From a checkpoint of a small transformer trained on Wikipedia: 26 layers.
Each number is 500 + 25 x the weight over its row's rms, rounded and kept within 0 to 999. Layers, rows and columns count from 0. Numbers have three digits each. The size before them is the row's rms in percent of the matrix's.

# layer 5 MLP up, 640x160, rms 0.107, rows 567-610, columns 0-159
063:473474479484570529492522504499519469542524540519510506489514520502472487499515500476565524533515482407525546542504481507517470508503486513498475466482454494506465471514503517521489491487516511477503493486497489492484515479482496492468503513542510533517471446487504488568473484500476509465496467533486536532493503509503493509508485506472530471535485465501490551470506501497516471501473484546490512472548527522485491482512546501471482508511498484497506532517461453478489492526483468
111:509456477502495540472515485507491494535506495498513521516518527500476461508532485512525533508487464506525527511532514480509518564444464521536447459496486462527501469459526453488543456460519531508476482488463513466485497494499524522478465536503513510541514503525486475528495495477491486499496508516509512530509491450520490477558521459526497484516480444506511502521502515510483479523491523510475519499520521501496518492528518532517477498494460460492558537498456475516521444483490498
124:496514473533513518501499500560489504550557500532530521495513500513476511492504463505551503485517510514498506501507508540505513480507504517505493473464496479508492495475493548518518471497524485497548555512462527482525498476478506481465440543526505552464467508505477529497481486470494495490495507494451469516523537488509473509561520459489504538508491479502483464484541539503525476492508445489490506523505461526469518482486533519486487526497518460531464517473470461453503509478531475
124:505484469496555506510477489474484464525510480538503503511531481518426480495521532484482482505516501491525562544482510500508534525508509549509520471526513501522488526487522533511481505493519499497488521502480488486491499465502504511491527518483526529485505461492529520528460492536416504505521494544478491510440497465466494477543463518503519506468461494542485554473479521494513468491502494562454504494496500500550503486521482468494500475531500516515501516522485542472489475499512465
126:517464483526512504483482526503522485523488506531548516480498520526489500520508528492496489499501511490529527522492491508497465468479481522541534496481496471489511504474517557531532475525503488502546479482536484530527518506481517522490533533491533512562526509470506485498460466490496486500556474525501515496484482501522493521509536479530553477493521500518528582517540459511536510487434518515472523438502493502549469506503500526531469511530476520477463510472493472490491481521470478
086:530499475481523559480541477496540493494535541539491533482516525486458512512501480492543506489529478470518512523517493502484521546467511512524483509479457504478486442515484526520523446509524503510505457500527502481480530484431503494496457527498551528512480458478492489528468484506484501465513472513499515507484497489480493492507482475521531479464455471522471528514512487548505475495487501516469478492555461523502473491511486479452514520537457475479493522510448499469517512483497493
129:524544463512522498464501468511466504500479530511514511504487526524486484490517483476503541471543502483501500501526468511514499513492504489448517515451489500490514498525526495492527487507505487474520469453520490495495514473450504452483509520528530522511469517502505518542457498480499499464477509506504468525508528500498498507489505525504513450415496455543473530535519481499491514455485530529511466503525487525537472480500540453518499534559446467468514502534491460470507515500456515
050:488493504499502483535516487523491440544529544524498510485510563485477508537486529484502521520555503445517512518502492505500442544526521575490479499473495478495504486462518499492508455497530497518504489483517514464534527475473501519474464505485486560465489475470507513532447484519468488471503484539488509485479525478484508527521500487489507470513514493548503518477511533506555473479463499556486497465529478522515475485483521486446506504510468482512499499485483489479495509514522473
120:550492499516490520514469518521543491537521516480500501526487496510469509502513497476490546471508489455499508537475486569487471479483508549497475487473478471438552461479482539451490493524499509515525527478505489481503490491447476508486493540513545513523467502461523502483485485470497514483523502502492469497458527446513515512496497503488542490489480510547505527509532569506541476465546485505489469502536455508499519503482495533489488488484523474543479507516460512480509484507478494
037:508517439495512550511529492480485497522522521521544512480557500492451509503549443473524525492508497454522510547483507508510442521496495533506488515499432480493449515493477498518472452463505481492515483480549491483477516510492499502497463545500537512492481473487512509502496503495481506458501498511478496498453498507463499515550472495454510501492449443493500526507514518505565477488469493536490507466524490510508525486493504478467485473507459519501503490497478537475483526503516489
126:532526469503522497495474516500520509547503482514540494500485510500453521511511548461566500463514464489520500519494498503485498534495505545515497510489491476457502490494470516492483488483498490502477490508554508450514497515454485514435448503494551486530490471498528511540483485529478469480502514498476494481458523494501505511569487486485504483458471512524507510479537481496496479480465500516510469458534442508498494479541519507486459513553506488504483522483485462501562469507481520
047:469468486502535535497496472493521496527520518545494534472541510508459509498499490482533544501517497460524543547474491533504498519480494517499490461508490461462473456500511486491476423494549490463502476486496470456465492481449502492464487527473528511527467500524493509501482477484440522470498516522490472489527510505482507476532484511496507466492465479491472518486496514525528494451443473563513549504517513526528512515530496501494505503545491481492505517527458519494498481508500492
126:532478520528535493477518481451470448528478506498509503547527499495492487554489460494492551532531512480510506516496462503499504530484510496527523474462492462497473477452520455521520485505486484465523527489523502508458516459447512531542496494509480473499465478480482538511484506465430472454465479506462466510522504488502512475503488538500489472495515500503528538479488502523511476494474499500511510458526501506480481514481539468519503505484481510523465494489457533477499452497527455
113:497470456515504490524465468526513474509536522496525500485472544493490470530520508483507521486494477522494497516505493540481525524510487561514491540502515498472497512482498516528522483448504549470481478497501518497487522474496530514519535511484524500536485494469477503522459431562505539459502513492513560499461509462476518473509489476507494462488488478502477568501519501524496473476463514493525526440540517514512493496517499514520452497549481542508519535496476474507508475521472497
103:521536492500523510477514451522531517472495489513508523481506520497504539487502446475512554496582507478499551520481452518539497503511487514499481527535503525509546491509523504535483498518519510505549492477525481463509515545469523433511450498546501484505452512513479491530522485494486518482488469500490550494490526498478526489511522476483523481473498472507492507531527483562491548487466526511484473512480500549506486483510489466514484533494471470458514504514502489491542476484502499
173:531474496467518519518497492534514474526535512492472526497523522470488486468523507464516504494542484499546515514466521463533514503507481542492465489511484491487446492492499487508518491475533530468506474485517554507501560509490499544450470549522513522473482450493537466487455511488481462495513472526533512483499478510542487488539509488490489499478483505539493530496506492500501466465455496551488463483519477503477471526525504455526502513528489444481470521459486502488506449491501483
045:539491419492525508492518508499525470520506534517500504507492536507481503494521514486529521465517467481530533554500481537499473533516506519507537469486443486488464476488493539503481474493525484471513507473525477486485524492503515476505483512519467496531494473481513498554437473493489507447544473525481503506468512478493483512550510484493515443481468488503486541505534509548513486470442484557513507504534518533508508497513521515500489494544513510509488531491494536468520496524534474
129:513550437484499518469514511493470519457538533551490507469519508480480470516511493494469506489478472491509524509496484506474521535480510500495502475523527468482488518458526524513476485501490503531574492505519481506488541511495510484474483487532498512522464458496477496529448497493497529439522494513483533540486497520474488499480489516526550434495494472547508504516554472482523495464483502532501489469514525526528519461528496496500532516536460520526473493530465487461498507517496530
048:524480461501528526500531506485485497542510568519525515493530508552470505526531484493532513471521494481536537544491494532513501497527510517503518492458457491493517468448507511471505451451520491488525514450503488483521495526457512483483491522511505541521477487483505527513476493506464512463476508529504529521524467464508507505536503472491496494466463462501469543478542508524546491482479512561478508515502490533489502504515503507484494469535481479523492522526432463492525478525505482
115:489552485460517500479476508490519439488529532495506504469514527467490513532489485493504545554515483496478526506471480467470454523504466507485484502506482481521534476533509508506528488481515572497521513541535484505473543501476540520471461551478514545544532492517529469504489508468491538456505483512507547477509513499519517491517516466524514479503488469527500509512496517498492501500481541494458539508499465492509509506505530542450474544520522447483468482501475494490498497492469482
120:508496506520523520537525483504540449484482504501493541476520518527495457507539460485504547507518521490521531494524464495521494506493508547495465537474479444527505471471499481493482482471525498511522528479485466489453532456511516518483505551522535503532505481513470508469492485505488533502506487532545522541477489478448481458478543468532525500463514468543524526524504533516481478508459513502473516503531514514521518501497515489473514479498462531541507504523495469465547483493459498
042:530512510500505511494519498461532476533517546516511541490527520500508484476516518468536528501548488487517529563472472517527473526511493502487504453493471513483469483492514498529484431508520499490507475468542504479534513489448487509481490532526536538511483482457488495525466479496461501449502458552490495477482492461496470478522472496527528467504468467490518487458485527547543513451461499540498493494514513540516534501505532491487508459485489487514495488498482515473520523513514476
040:510515499502528573494505526530526470550528524547484550497513505520482505508490491486513522522535508479530535510517479541517499525473482514494456474522480468504469477461502516536536501511532491480519492507519491503488529499479493486478508521551521506499474493471501491516502491525471498450518474546530511507531477480501502483519499482526548521502470424510504545451528522513509500485466534532485494498494491531518493508499541483468501494499440489506522528530427502489511515538502471
038:514503532518535516488528510492531515522514509506485524490517505541460483526491435464542537483470464478510521482503499482495457529535502490499541484478487501493474460466490523536491444479523514500490504508532474472476513496482503449463478525507508491512443479478469534492469492519465468452533486512507510496506503450534492486528514477526520492476502485512470505486484504505528486464431473564466480473505478517538512495490505515482473499482460497475506495488472513449533500499528468
103:507478486498508483525475456503527494485560554548533529509476504505518496501536491510535516487519515503509493532468518530519474556471485502481496485501428520568510512475511505484480506487562440486497463498540494466504529482459514483498495507519540493520450502467483531504487474497489523481499497508501526515485504475500514488550537492503507502464513469551513539518466507486497479518457519510501505491533504504489516495508513502476519477479535539531523519526469517449515504539530481
061:499462469476578536542532468486521490541512495546541547454523533526462524515519483485517520490515486480518505543498472513514507515496462540538462479478489461510510471498500471535520481479498510474539504499547501470488498479495486515485483493541517517498491499473497506539486494521474499463516460512462544507464510491506502507513489482511534493473455467485510532491546515533553489491475494541501515501515466535497532480491495479485503493531484463554503501509470477496508515529492469
123:488536506511502500510534537509523425505534543479507497496497488515473493505506482476506500485553493501517516519486497511492463525523495572535496513528504492464484470528506490562521490486499527460506487500494490481473534465471486477505477523508569508533493523495421499499488509507495504496497505488525564494463531515531475456505528456512533501495506472514506560495514513526490508505482547510520540514487508489530491454527537492482455534513503464525480494526485494516524501498479490
046:508469481488499513474519479494517485499531523511508522505526545530442529506510488498564537509529496493534520524497474529524486487517521506512505487476468489474505492487506540490519477467543528520497491510509507484505515492481493506526502518500512531491479459484480531545496483501496490473545499532480511482441509454488488471545464499477538466495442437482498489486535502519554479481444475564476506490511495531493513486517488495474486499520487452504522502513446486446493502481523460
139:503498514513521515440505497519474487519494508520501522524494544472512477521486491453494504522497498470502543510485481512526479557473506504548530486494491508451488458471507485465547447481500492502506518502546501451473523487448502495507464507487515515492478487535511516509525484449485488478447502497467458545527495488543455495543503504506493484512493498505548535491483482512498483472492468508463513486534480535493539473475536479495475495492517462488491514529492508467557487500559475
052:484499473493518526482519488530513496526550526506493533464507506466442547497510483496533548530523499465511513537492481514516451555515474519506494496487433488517489475464513514496465473470542526516509494483520487513517519510465492520504452526519508494495510460489536504519502500506453494484515457545499489485504507500485505511537482512509513489522480444494516539522523496521508475487474474586443516468514520538527525493528479527473496472545486512511483519493486501466514478524495501
043:492493482518543504506502469512520466519519533493520519495519504499438496489586494501509500458500496485517523527513504496497472532463464516516504532446504465508533470488475493543516460525532505504550464479520483482534544469486519517503504490492534527483492484466505484517475464475471496427469511497527518523468498485525527489495488525542523471481492462501495518534479510544507474449448501522492515489525512529489517507495515491482471515547490457495495509540475512488527508498495468
157:514485497468529527525542526506524466543548516519545502481509512517511538482516459518531542512520489474488534508468526549487484539484503504470473513515485520531499441535485493528465477464520529520491520484540463509458539496434488482491510566503489553488482492478477484522505502499483495485507492542492539502518512495441473521501500463537526478523496484498491543516508534499522472481494514499481497499492478497530553507535473483474505492486511495479506508519458519485489487504493460
130:518485497514506543477509484512505516534536511518488528465506517500488480474530494520512502512492519492496498525461545527530484470531477555493519452479487501496476500495546481491526458500543489490528524508497548500531541491508499479452478521487485518481474499514459523486513459523496503483477507531538491506494518492455456534557523464480510501481489496493535462488506464506506502502487470490478446499518491547485522481461535456496505451494436498473522511481501473518487489503551439
126:492460506476527504498523462534493515507548559503472507451513468525472504480508521501521524532484468490523510544500498518526465529500537546509471487503495463494501493487539512519511502505512494459556520524506497506486521496463500514482493497485505478463468496460534483530462533501448504462511495493521484479532492530488530492501493522471486512460512514481483542490462478540479496491513453527449515491527492516472465546471491527510513523520511452460480472478471539484509508516481443
055:514479479496522533489511512512495473521526506510489525513521492532477486497484486488537530555545472508535519546484505493482484538475493518481480515503474501515497467485520539510527462506519528470518504492540508477509549487469502518507484519546530495517504475469497437511464446528464488450509464564528528518496523466553510520514513490513542455540491471490509517552502499552514475457463546525463496499515515539505508508515493487461502510510456497516492492513497523501505521503490497
041:495492472495523545524495479462496470518535509487505492468525490520453485527501495478532543500540506469495518553526474517509497512483451545519483471482477476474512441468482502466513459484527508488542477544509468458492520471444505500475498532519553529498471480493471479553490494494461500471534483530516499522473517461497492488517491485485521482465493452534518527520522526527548495485484504528497498495548480524487490493542506523488495507498478488479503495501455466506522480489492464
125:522499507469508491464487493498503491561529508529502516466494511485506460513477469500522542502532515435511515511498499516547518552518477471509517496466497484513474526488487534480463457481511471499521525491521503523502513487471484494477485489502509553475478501443479528517516507485505485428484517515467470529503537521488470512487486512517484460433496502478520545468520484507502503496475492516498492490496503493543490471498484454462453500526443518433524485516493469518483515542504489
056:540492457466535523497521475498513473535518522510494520478511502500460488508541471473534520495506464485545526554490484527499512529486501503530467510491455480504489475444482520505494469489507506481526476499515484473513546463482511495499490522536513518473473485503538499536462454488459495435497459532475505502481535500473524503536493494515549470444490489497496555530513522537502471481464500529485489479526495535517480505494494492456508486529471474486512523490435510483500510484477487
051:493495497457550537510540462488505512522504520511462547473501537504452466505522496456534540528519471506535550550498478523508499545493512541520462454504475461495518474490490530556528464500491516503479506484533453475498538483496508470481511502484513533515495465450458482513470495521464517451523481535501495514504501486490498484502505483518498496492493458481520510475515499542537497474462497524468495508500480532512517544477514489482461482512471474486517504482450500477497489509492480
041:500509482474519521509540521483495492537526509547545512485518513511454479549518462484506544495522511464528516553505513521499487472499483507513501467466455481493520472449511507476470476504530514480508461473512491476516546489487503496471478537525509508522478477474481507513513470499474457458497512504494519523502561484469536485542489506533496456512452489489513506500505542534488473499462449555481486518496490520525481519516498474513472525521468498487527517499488487484511482559497446
048:513518479468517539474533472495508467540507495513502540487530519520462508540529488465524528500509489474495530546503505531523468504513512518526471509468493454456483477487515534518480470510526534511490502481538495470480542470439512488524471528523548498492485489483471525507482438504501485453494493520490489506481510507498488493534506474470534458511444483491498506507534521541520491436487508552468479494505454515512504531498521512485494523547496467484485501526462486482519523493516466
060:490505460491540526476532493507485474507537531550515516502541540493479508509517482509528521507533483490521542547515463519495483491538513532519534503483483483521464482475524526508516447500534481497528499479516447461490522472463484468483494507481502495472481486471489492529476490507458467430470503516496508496479545480451460501523499476495551503486491451506503511513523534526539491506459468532486499469502499549489528528483512519517507477514481500516476547516473489499478463538521499
129:529488451488549500505513480447514528553516555498495498498502495501471503455518495429494486498521470459522502505525473527535476547502515503482476512485444479472462520490524491524521477466496530508517501508495465501513519466508499465489476495495501468527538483506488517482464514511481491456488471483475486512513500493480468456494500483475474519470488467479494574550532498505503524501494487517466466515554482479496487530456526474484500511515518515468490504511463483529549508519478487
057:489510478492508504527539485523496512526545545507525555538519503568444511487449451500557527508521457442552522542514492506499505512485559523487506467495473501503463462506480481529530435464520508484515530506497512480525538499475508469483454493502512521526489497471454499488487506509481483468545494509521492498483477476480538513492493437471519496483497500498489490500501484507510516488471478497497480471505481542505483450498519487497515506501506493492519489485462532511519496519511501
# layer 5 MLP down (transposed), 640x160, rms 0.0945, rows 567-610, columns 0-159
056:474492516480450511509505447542500563503510454513500536523461496486505486479453518501484490463502502511512447452503504467471505475466492449534509525526528480497528515491512490495504502488553526476495530484525510483532462478507516495519500495531466503480534549516464527508486523511516545517494472497550490517463512467498482489500490541529540500482502535495510457521529536489461533506521449509508490491523507515523482503493516498488499535455481478480473484470536501500544482456484492
130:474485508478500517477510516516499483498463512492473443501493484531488472487496471490514555470468452527482505494503505469500528508518472485530469512492522469509529502468477500517502509502502546498490538481478504506535456501513517512485497512497505482495473531463498508500538511493538463494461479504548481511506469509566535500524506541544505502523489489528501488511516479455453459506494553444499546437493538496505531485556505532484499538470473498486513489536506479512515491470481556
136:502470494439460480485523503477524510519521507516538456466499455510491485512466483514474489494508476499463501468529475517527535501526480487457487496459551484485488489518476477505526508477480471461521514486533496517509523473476503464440489517469500529551479449554499496491528507467498508482500513439493458474502527501491492530506498469480459468490521491517497503530536493510473445506496478503512504490512542492481483528502529485489529509542545517510474531485531525480493508456491456
143:521525485530534552471480477542518507504501509504479524521554473532502520459528501509453481488470532500486514476455503495515568502544498497486546562549531532506517515529499524509484528429487492487480534521477477531513480491519521502510539531524508453484539515526495454481495495498472513517503537503516494506488466506483525496488512522544504514514508498514470516488471489469494515511499499488445511552457498474484480517497494525515473513496545534512482533502515475470500496486537501
125:505511506463455528500483526428517523494495511522473502496507478472517487534531503490491514470509497498477472498500510490509451493502478509536463455475507495536543490481549524492536525515501466514494434524542512557504543515512530528534535493504492516501509494499511490460465520482530536479527473463484495511518480498447515544492544487522529498495485494507488495508498457463505516477533448488479514474507492493461460491473470521547475505467549531479535505467496499509494514510491517
083:492564552467460474492470487466483528484483473478469478505502517534501489490521525491473485503510503514469494459498510506512550481482491447466483512539513490477477475491489542518510483487481545495459510551541521484504505518505523509530495521511492485433475468509503494497500493511524499565510464451463549479461487510495484516508532503521482507537467484540523465527476482516482526505500498481544526510495494457463469484466520479464506529483512485482512474485527527473491508464516490
126:524508563501483527520531497475493513507509479529437527474444508507484459497497452500485501480513475504475487485463523476490514513478462525478525503524485505494480525537481482517498510545478483456487537485524525562445546513488470478508538499534458460510505523517500530491499522478499505525492453533484488477456514521536527510505536529484490526542495487499510510507501441519501525492494532465483505507491505550489501481527550493528481508478492477505480535529545484509484489528484498
033:541495537478488509509501461494526521453511497554482512553503515551501527500465479533485502481487515515536525452478485541515517493487522518504502498492523448492445492467513503511516507467526494483502495461513506498507506504534532475539507467498433506508513497496505532458494494504509465489519485529416491520480488505486473492477464553493467502464507524525554462471540507495494496535483496490498486495539512507477466486487491489499482532493497499495468510476545570507495471495501497
119:450472511488501485502529489511451467476521512509485467496485469508501509509527524494492502472533523496459476527487563467506485503482505468534523470498493502491483535481519519480512525577504506457574479484513480474492555555529509492508498520489510550518546500472488503524457479507491503458514466512468475485455496533508489511510457509490485518491500539493543475514433493540504514482523517500501485468490516545544537499502499515507486517512470524511541485499498481523487504503499519
017:532516496536500488511495490538479489477501522481474449494489560543555484512507503516486553485477509531409468498531513496486501491484530487499492526475547503483513475467515496460548529524516480523493518507519517526494484517537520533497530530471503474463472500480514526496492464506558475554471524529494499513511534517497533521453508487509513487506507501495498458517497547482487521527516517479499484504479471472490473506508485465524491469507529493501510534465523514552490480464532513
133:502503528495440496518472524498474494479487508495474473509457507508523492496456481494534502479519459491514435480522489454494511471502508466527484496522497513529507506566519491511479532444543493471478447517503495484502501447474466493497521491491521550507477466483515488521528506488509482514483482451517504459511511538550543540508494486485474504521499555523520475513540496462487452526545489502508490504520534473504504514484494537513479509483532492490484487451541492493515485464504473
030:435481530475488474450523504521457522490495457483514476520517486478514487460497508525473540502470525560446510465515533503466506505472526491493525504499498505502491526511507483535494547532456479491498465528459486498525546512468451526504470478499502501497471487509522495515481491470482470488516497512503520488562458513494483535477513488508495558517500479530474554518507530463432503500517469497531495503520541497479482484497499486538502542495519485475483523507493544486501489492494495
129:486502497497496450513499531542479536506494518443524396482479523519540497492478478514482481455513525479470493522504516509499505491487500474532473484480475550505508477532512491464515532468497491488495504487533509481514502514484492492513546497490463499512526511526506532458535529499524467521466492436530518492507482494527544502491494489500458498497442478485509488499506507493466496499476522511527510499485499429521523521530500509454505500528518532477489508486493496507447521562525483
118:480479542547526546523459509486490488496482500470529532509544485518490475577474505493542500477517509495538512535501478461492492510501502484489477516519478476481505490534499518553507473505521497504447474510488538487488489503505485529512495530533509496516539491503491485496542511491481515495503471527519524500450484470549487513491507487456545472508470426491482510527504469494533497509473450525464517509470493490485508529494516501466513454515499486526557501511491478546455481491495462
093:513500548482497482570482505545500451546487489511526509471499517481440515478543484505527524493530481493517492555558460476438453527499487485549490472572514508482506513507483532526515539501527517537499521495524457508511535501503480511491471512508482523516489517484478518517498497532480487481496505516497498504480498483511493515500450492514511494540475495523519516536450461531527469509508509519500465481491476518474496480500495535519565510498497467471467511495472494496492491507483471
154:497510478483517473513472483501462480502508470464499520497527474464474528472454538503490429494499537492467507494483521541532496512506516505514519539512542513455533505461555513446521515519465457435493486462558514506495488523486544443477527484527500475483499500563514528488518515501500478512519495491459558540534475495494509513520525501503510517518487485497495507513499498507479464509478484477497512524475489510465496489493494543483470475475486497479497511490552495548491501502490512
034:495536493492509487468484503494523475530472473489496483482503523460445513506488500473533502503530518497450511493480486509461518486501538510462480490480461414489492457548494482461485520517492512448486512518500515520490523473511474495484477536448511476517484499506534484517494479439502536498507517533504520517554495509452533491515497499505512505468478478510452513488521495487487491514510471496547492555512461500490515455484563484524511542498489498505456469502485474461499517524478499
120:467533521468458528481499479499519465512473509471472541515489491458522499497515529527529522479478488484523497499506473486485558494537482509497526503488470510506544516518490462531483481505494457531477573538502503464499506506483517490523494456470464548513475507464476540528457488505507551513541525512501533442470501488493499473509523487485535539517533488451525503532486509492508503499502511536522519462508512502519512482501452482512475506497460479536504508512464495491538525473531467
013:490529502497483526477480531498495526481517507529475500522500501477547479479469517493460502520486527463525498473463541500497514471482472487468554489485447559506581485521486482510521474495480510477491539505504519526483519506527540449502518516544527487491497495420521519491492507518506515518499498520533489486475474515486507487476539521542500536518520489494488478518475453506502470510507507476553489446448525501504499497504464459467502499477498509502501476476502518488503545476542507
121:456513499471485493455484520488513491461449512479470480483508490454564533483481517511484461487526546486412482463516489488502492541495515505485504509514485486459505575522519508548510523502495453493506482468473533502503435526518487495524507500483482488484508472527533495508481474458512471526488497496499504497508507473519493492498518553470491510501526505505506459484530531477477496531480481469534523521492506502480499518479522466483505546524491518470456477475535506498506532491538493
130:473517560514471501504492512481557547525517525482520559500464475519478523494543509490499488498478485530496503458527523491511527486491485521476530489445526513504490518511488501479474504478473506518509516517497506466526531512517481475496496482522493516486532511497448537489575491498528512528520514463551508523520479488481460477472529525491486505499500495512531480532477513493494530548512491485548520499485460525511490451494555462490493522456489547489480476517455521473499474505540484
023:454493515520482512493471504508504489501508498449510505515511501539557518489516493537518503517523474523500497498477538531504533476476502506518533488485466536545543485522513485482469547493499509472464529553520495483480466535543520468542464496461502476487497499470534524458560484490513532476467487445488500463485468504489517513519475483462502542530522496478473467524523514516520491535498502456480484494467486514480460524510518470472479524475496527455506511481482539505469472511512475
022:556475479457537499513493522540445500542535530515505475512547475490464514479468515508550478480528519484486529550534471467482509486513532489494493539489448484529499504479456491473523523516479501535512514514518477515540542448537513527504477513522489480485484500477533509552476464498480494473496504540495488499526481499485530525478504528518517487478505531504482512534483517492457531484533495511496524515520493472511488481491556516524520465518511556517457497488519500487477538484500498
021:478519510476539495494525488512482512516523493491485468454490493488477529492508493473493526440524470503465507530478482481506476504464468509496483506534508506545533504479528481486459535489477460479496520486541506462514534532469498506470481474459485501484489501496522530498509440522532532491490466480594500502522519515489571554504461479471512488526462483507480511502477483491522515460493519517498444479518496477498471467459522499482497518529487485525493505526483495531473470472504480
096:479496535513519495456520484472465515523492502498499474487498490495499527505525476477496471511496466496454490527478555492496488496474505456465501569476482534523500529517520488511450501478476483488523519480499491488505503472481504485509511485493538486515503468522515519530461483521510506558501499504496522507471526488468513524488487494439467480493503489491501517461493478520447564410531548504543548479518517488528509479501473470535529520472538546497494490520520495512510504501514543
054:504543495507465495454527533506463455513505513497541506521487490491504555517490530503555506530501520532490484498537511540482470511498551538487454514517490521526523489490529519555481451523487516490516514548499526507474516473469546495471496479492508519520496494515531463522524496448534501469485510479494541473539507503486483496525532468505479493533508527451467505503516507524529474504505447479460515524483520508479493531448530483518491503493511518499482494456487503471483524452528511
132:475465496497508494513486532499499435474468488483489492570466500425545467472477469484471442483499492513492468456467490503475467504535469506493521454516520477493473516532481472521501535493482486518480469497518560499511516477508472511482525472526513494460512551541486480469512509487532500527474525475497539491514514513509517481504486509489515523530555512480497482501524519533482524513501519434512500462516502522515473495508528510523484533521508530508504494519517489488506510503443508
024:516505485485522486500500492495521518498524528495478497505494509507511496480512498489485445453500523536533491512513482511498493502528456487476524523465468455483471506494465479502517473479456486555469464508487495512489508533507503446513558432473451502502528515458535481548456497501495496458489512494538506509525474474567510505494484454503446500488479534482519525496505480480487541509531494480518490463466512495515486501492540462488526552527504481458523471506473483515497471495476509
133:504465492485528550551525507513529491511469494458518463510469508521529502501479532532497479474507485505518490521488478506520520497510498479453513477462475522495532559498533480471511473453461474547483518511524511478464477435490518474505467494507452509496513477468518520483535471503483509525490508500478508522537520544509567488506505483538489489523460568465478522492467532473502481505486476472493512481486510487517510492511519514518535492457523486538505498511536510525462475473526495
041:502472502448518529516532493471554489476508508510521511542497516478488465526488467522485487530520486481426519495468508492526490494461458520521490535504473505512473515482478508536528457453510496555544482501494474471527513457531497511467502515537472513573517500509490501483487509443495467536491521515502509527467509475486490534497526505501498479509490493467507511546507469544499503513436491537498530496542528502499536504521480478473503486462510545539510511494494516510507491511482503
036:510505491501477440477493492498469507488498505458487418524474482504539477539483522475477504548504505570439470502520464508543512496484485515500502505492535540475460510496507522512518510523488543492511433514555474512490474526539487511461522512486520488523523507507528507523495516502511479513555521463465538522488505493491516522449531489472478505494525503461520495472511497523505488511479460457533478501495490449492494508500464483516520446479505512514483477491495511502480508499495515
143:475460459527511521519506509502496488515536482425469518509499521503534462484528540519523482457468521493514494494503534490511539501462476487484464515541552493489540480480525492500476481532455466520522532477481471479511492533444528448480503464527481489488528523504513520541524521550499495570498494491493459538468481559505500502511517465497481516495482515508506524501482501483503512523555484500494476484491507510483506479477518504461464503490486478475482534486547493502510471496512507
135:526500506520455499451478518499494508504508503488504506503499484598507464492508505520488499475488478490507480514493546505497521481493522463488487483476488549546490424546535500522520524495497498513502503514536494487499437455494498491496517504463479499503517459494485508487531492461532482482519479496541499544526461470497469446507494503533479520473486488493513522455532493493524453526532495469501474489457510490473500549508488473501510486476526474494507483513551488458506532474534484
126:470518524522525489508488477537531490468472502507485458497500500492499491467490505489493488466478502514464515498513507524472495482519540521491523496502498492517508522474453449480502509492447526503492545501498468516491467526507488502498492471501473511452506499523525473521516543522510549528448500499523502471516507481478452501498521506512514545501506487546497497571508487507488501469576494458531521527550507556453490534477509551468473510484489465518509484463452520520513489506480533
051:496500470557539496546476514502525495522472507505493504493507495522524462486506491481544504484507484512499515481508527496521524514490490484536536496457516476525506531487474462467488497494519478524498487487467500546529469519534523520507547500493552519496484484500470514494465508451475472526465510533424472523512512506514543460485510520505508492449504539503452515469477490478525471557548543481499508523490499491461467503527485535498525505526521522470501487491526462486489474487445487
027:546547518484490486446500526536507514495499504489453452466482483533533546485480500489495508488474469515397504477509497477469539498480486450529516521518488513516487535504500524465490519499493524470481539476498532516501520551469500478552490518521475485527508484502543497491498512491494511530496474535462495475477486545516538503559501533515486542511523507493497470475485520456475488491506505486518526520492498472516509484506487454501504488511511514486446517494515492539476466503510512
125:526530454479499511511469490511527489485491516496511447501537517529481505501538504475516487493518499527423545474474530555492483445480500524492470526473523488494505537512462480488495505541430502461505493524501482454524528516520507484473492485491471493504494478486490512506519477474496498483503529558460472514467528499490472503476468501507502478478526491508462487467499507482515530448493513501516492484479483474503484480483466510482502547504472556560511489499479522480523469522542465
051:499499508541465496453472534460497507503503550525473502510517500471517502503442471533520503509431475526440490484499546513502507482503475458523507517489498482516486566483457515494451507504457482526507529535486491516476502532493501523488465486493529504492535486537503483494515486483555493531548527510526538504495465497519531518487508495474533527512510509500512473493469486495428494479514484477488526520460512514488519510532512497513479509467482514497481555495539481511546498492479522
045:502519506558480436474496531527515542511512490461500435475463479488502508489475543463506491511496518488480475501517522437504535500537496487515503486471516487496492462467504475515528549555486542489513505538453482499486482504513512508527522520453527542508472483510501483486466513506483494504499487468500501515464478488480520464503490476507457523529473486505462493475452487487473469551502467490458547475475491455503551473507488481476502534490517502494488480486511490490459489500479508
027:488523520515494444492499501549473519504477500483472423502508468506520501495503542502506511491477502515384503494504522467470495484509556485473512509506540521522512519513498486490517513576483488471470549512495507499511473492506497487513492487479491476509494511502465522507502505481503495495453494563533489494506505515512511482481507518482486505528525491488464511481473527451500490508498503499516517559477511479500501477493500514532507502502510519500538600519512501519490516458496526
039:543511546535497478459542489464505527508505482491489498509507474470489511470450520472496549503487505501468502541519490519524487473456480548503509483459489511446509489502517510460492497505467494536521498494513504440512475534530505543563493481513492474476504467473507546476484517472468519532537472504512473520488490500466525514512468507468476504447532476541480547518508466523518510503505505515501490493526539472523490502475512492471508508496514533462504472505572523512506484509493525
035:515533512470487486540485523494495487534474496496491481516487493468486478520482515477500532534469510513473485515523491460476485473528494488446500496508509467497532521501526510490522495514472476488530497481467504563500488519518498501521527537541502514458511469503523482476440516508445535536517497550510481531464465519466519530491540516517490478514484463534489558512518461547502486490519517522496496480501512475464481476533503554490472515479489481497500463532510560502549476538531495
131:545497491493523438481546520489529518527532509488503417470455492548473505485482515494506520506518495507476494509511532521526514490466489530480473489480491513521499500508516502443485490497513504480512523491498484515474537460470535482532493516492463500512470535498449499513522457495530498493497494488463530466489529471480526515497487514473477519530558497565491527454513469541455492542495514462503475508482531497477472489471532498476512515474483494499509513462516471449503505478492483
051:504494498491492483520457500506494541490447519451518501485498466520494505466474510533475512497483510527456456487479501518482528499488531491544522522505517526502503537468498480546488503509487466440521544511489535526510419495495510460496515491503502490471478538476471488525513516492472498520443483492470504479470472478475475455479510507495520509479537501486457462505480500499464437490477529494491497522509520492470435537469513519508463513497510483525498494540460487531522521468499503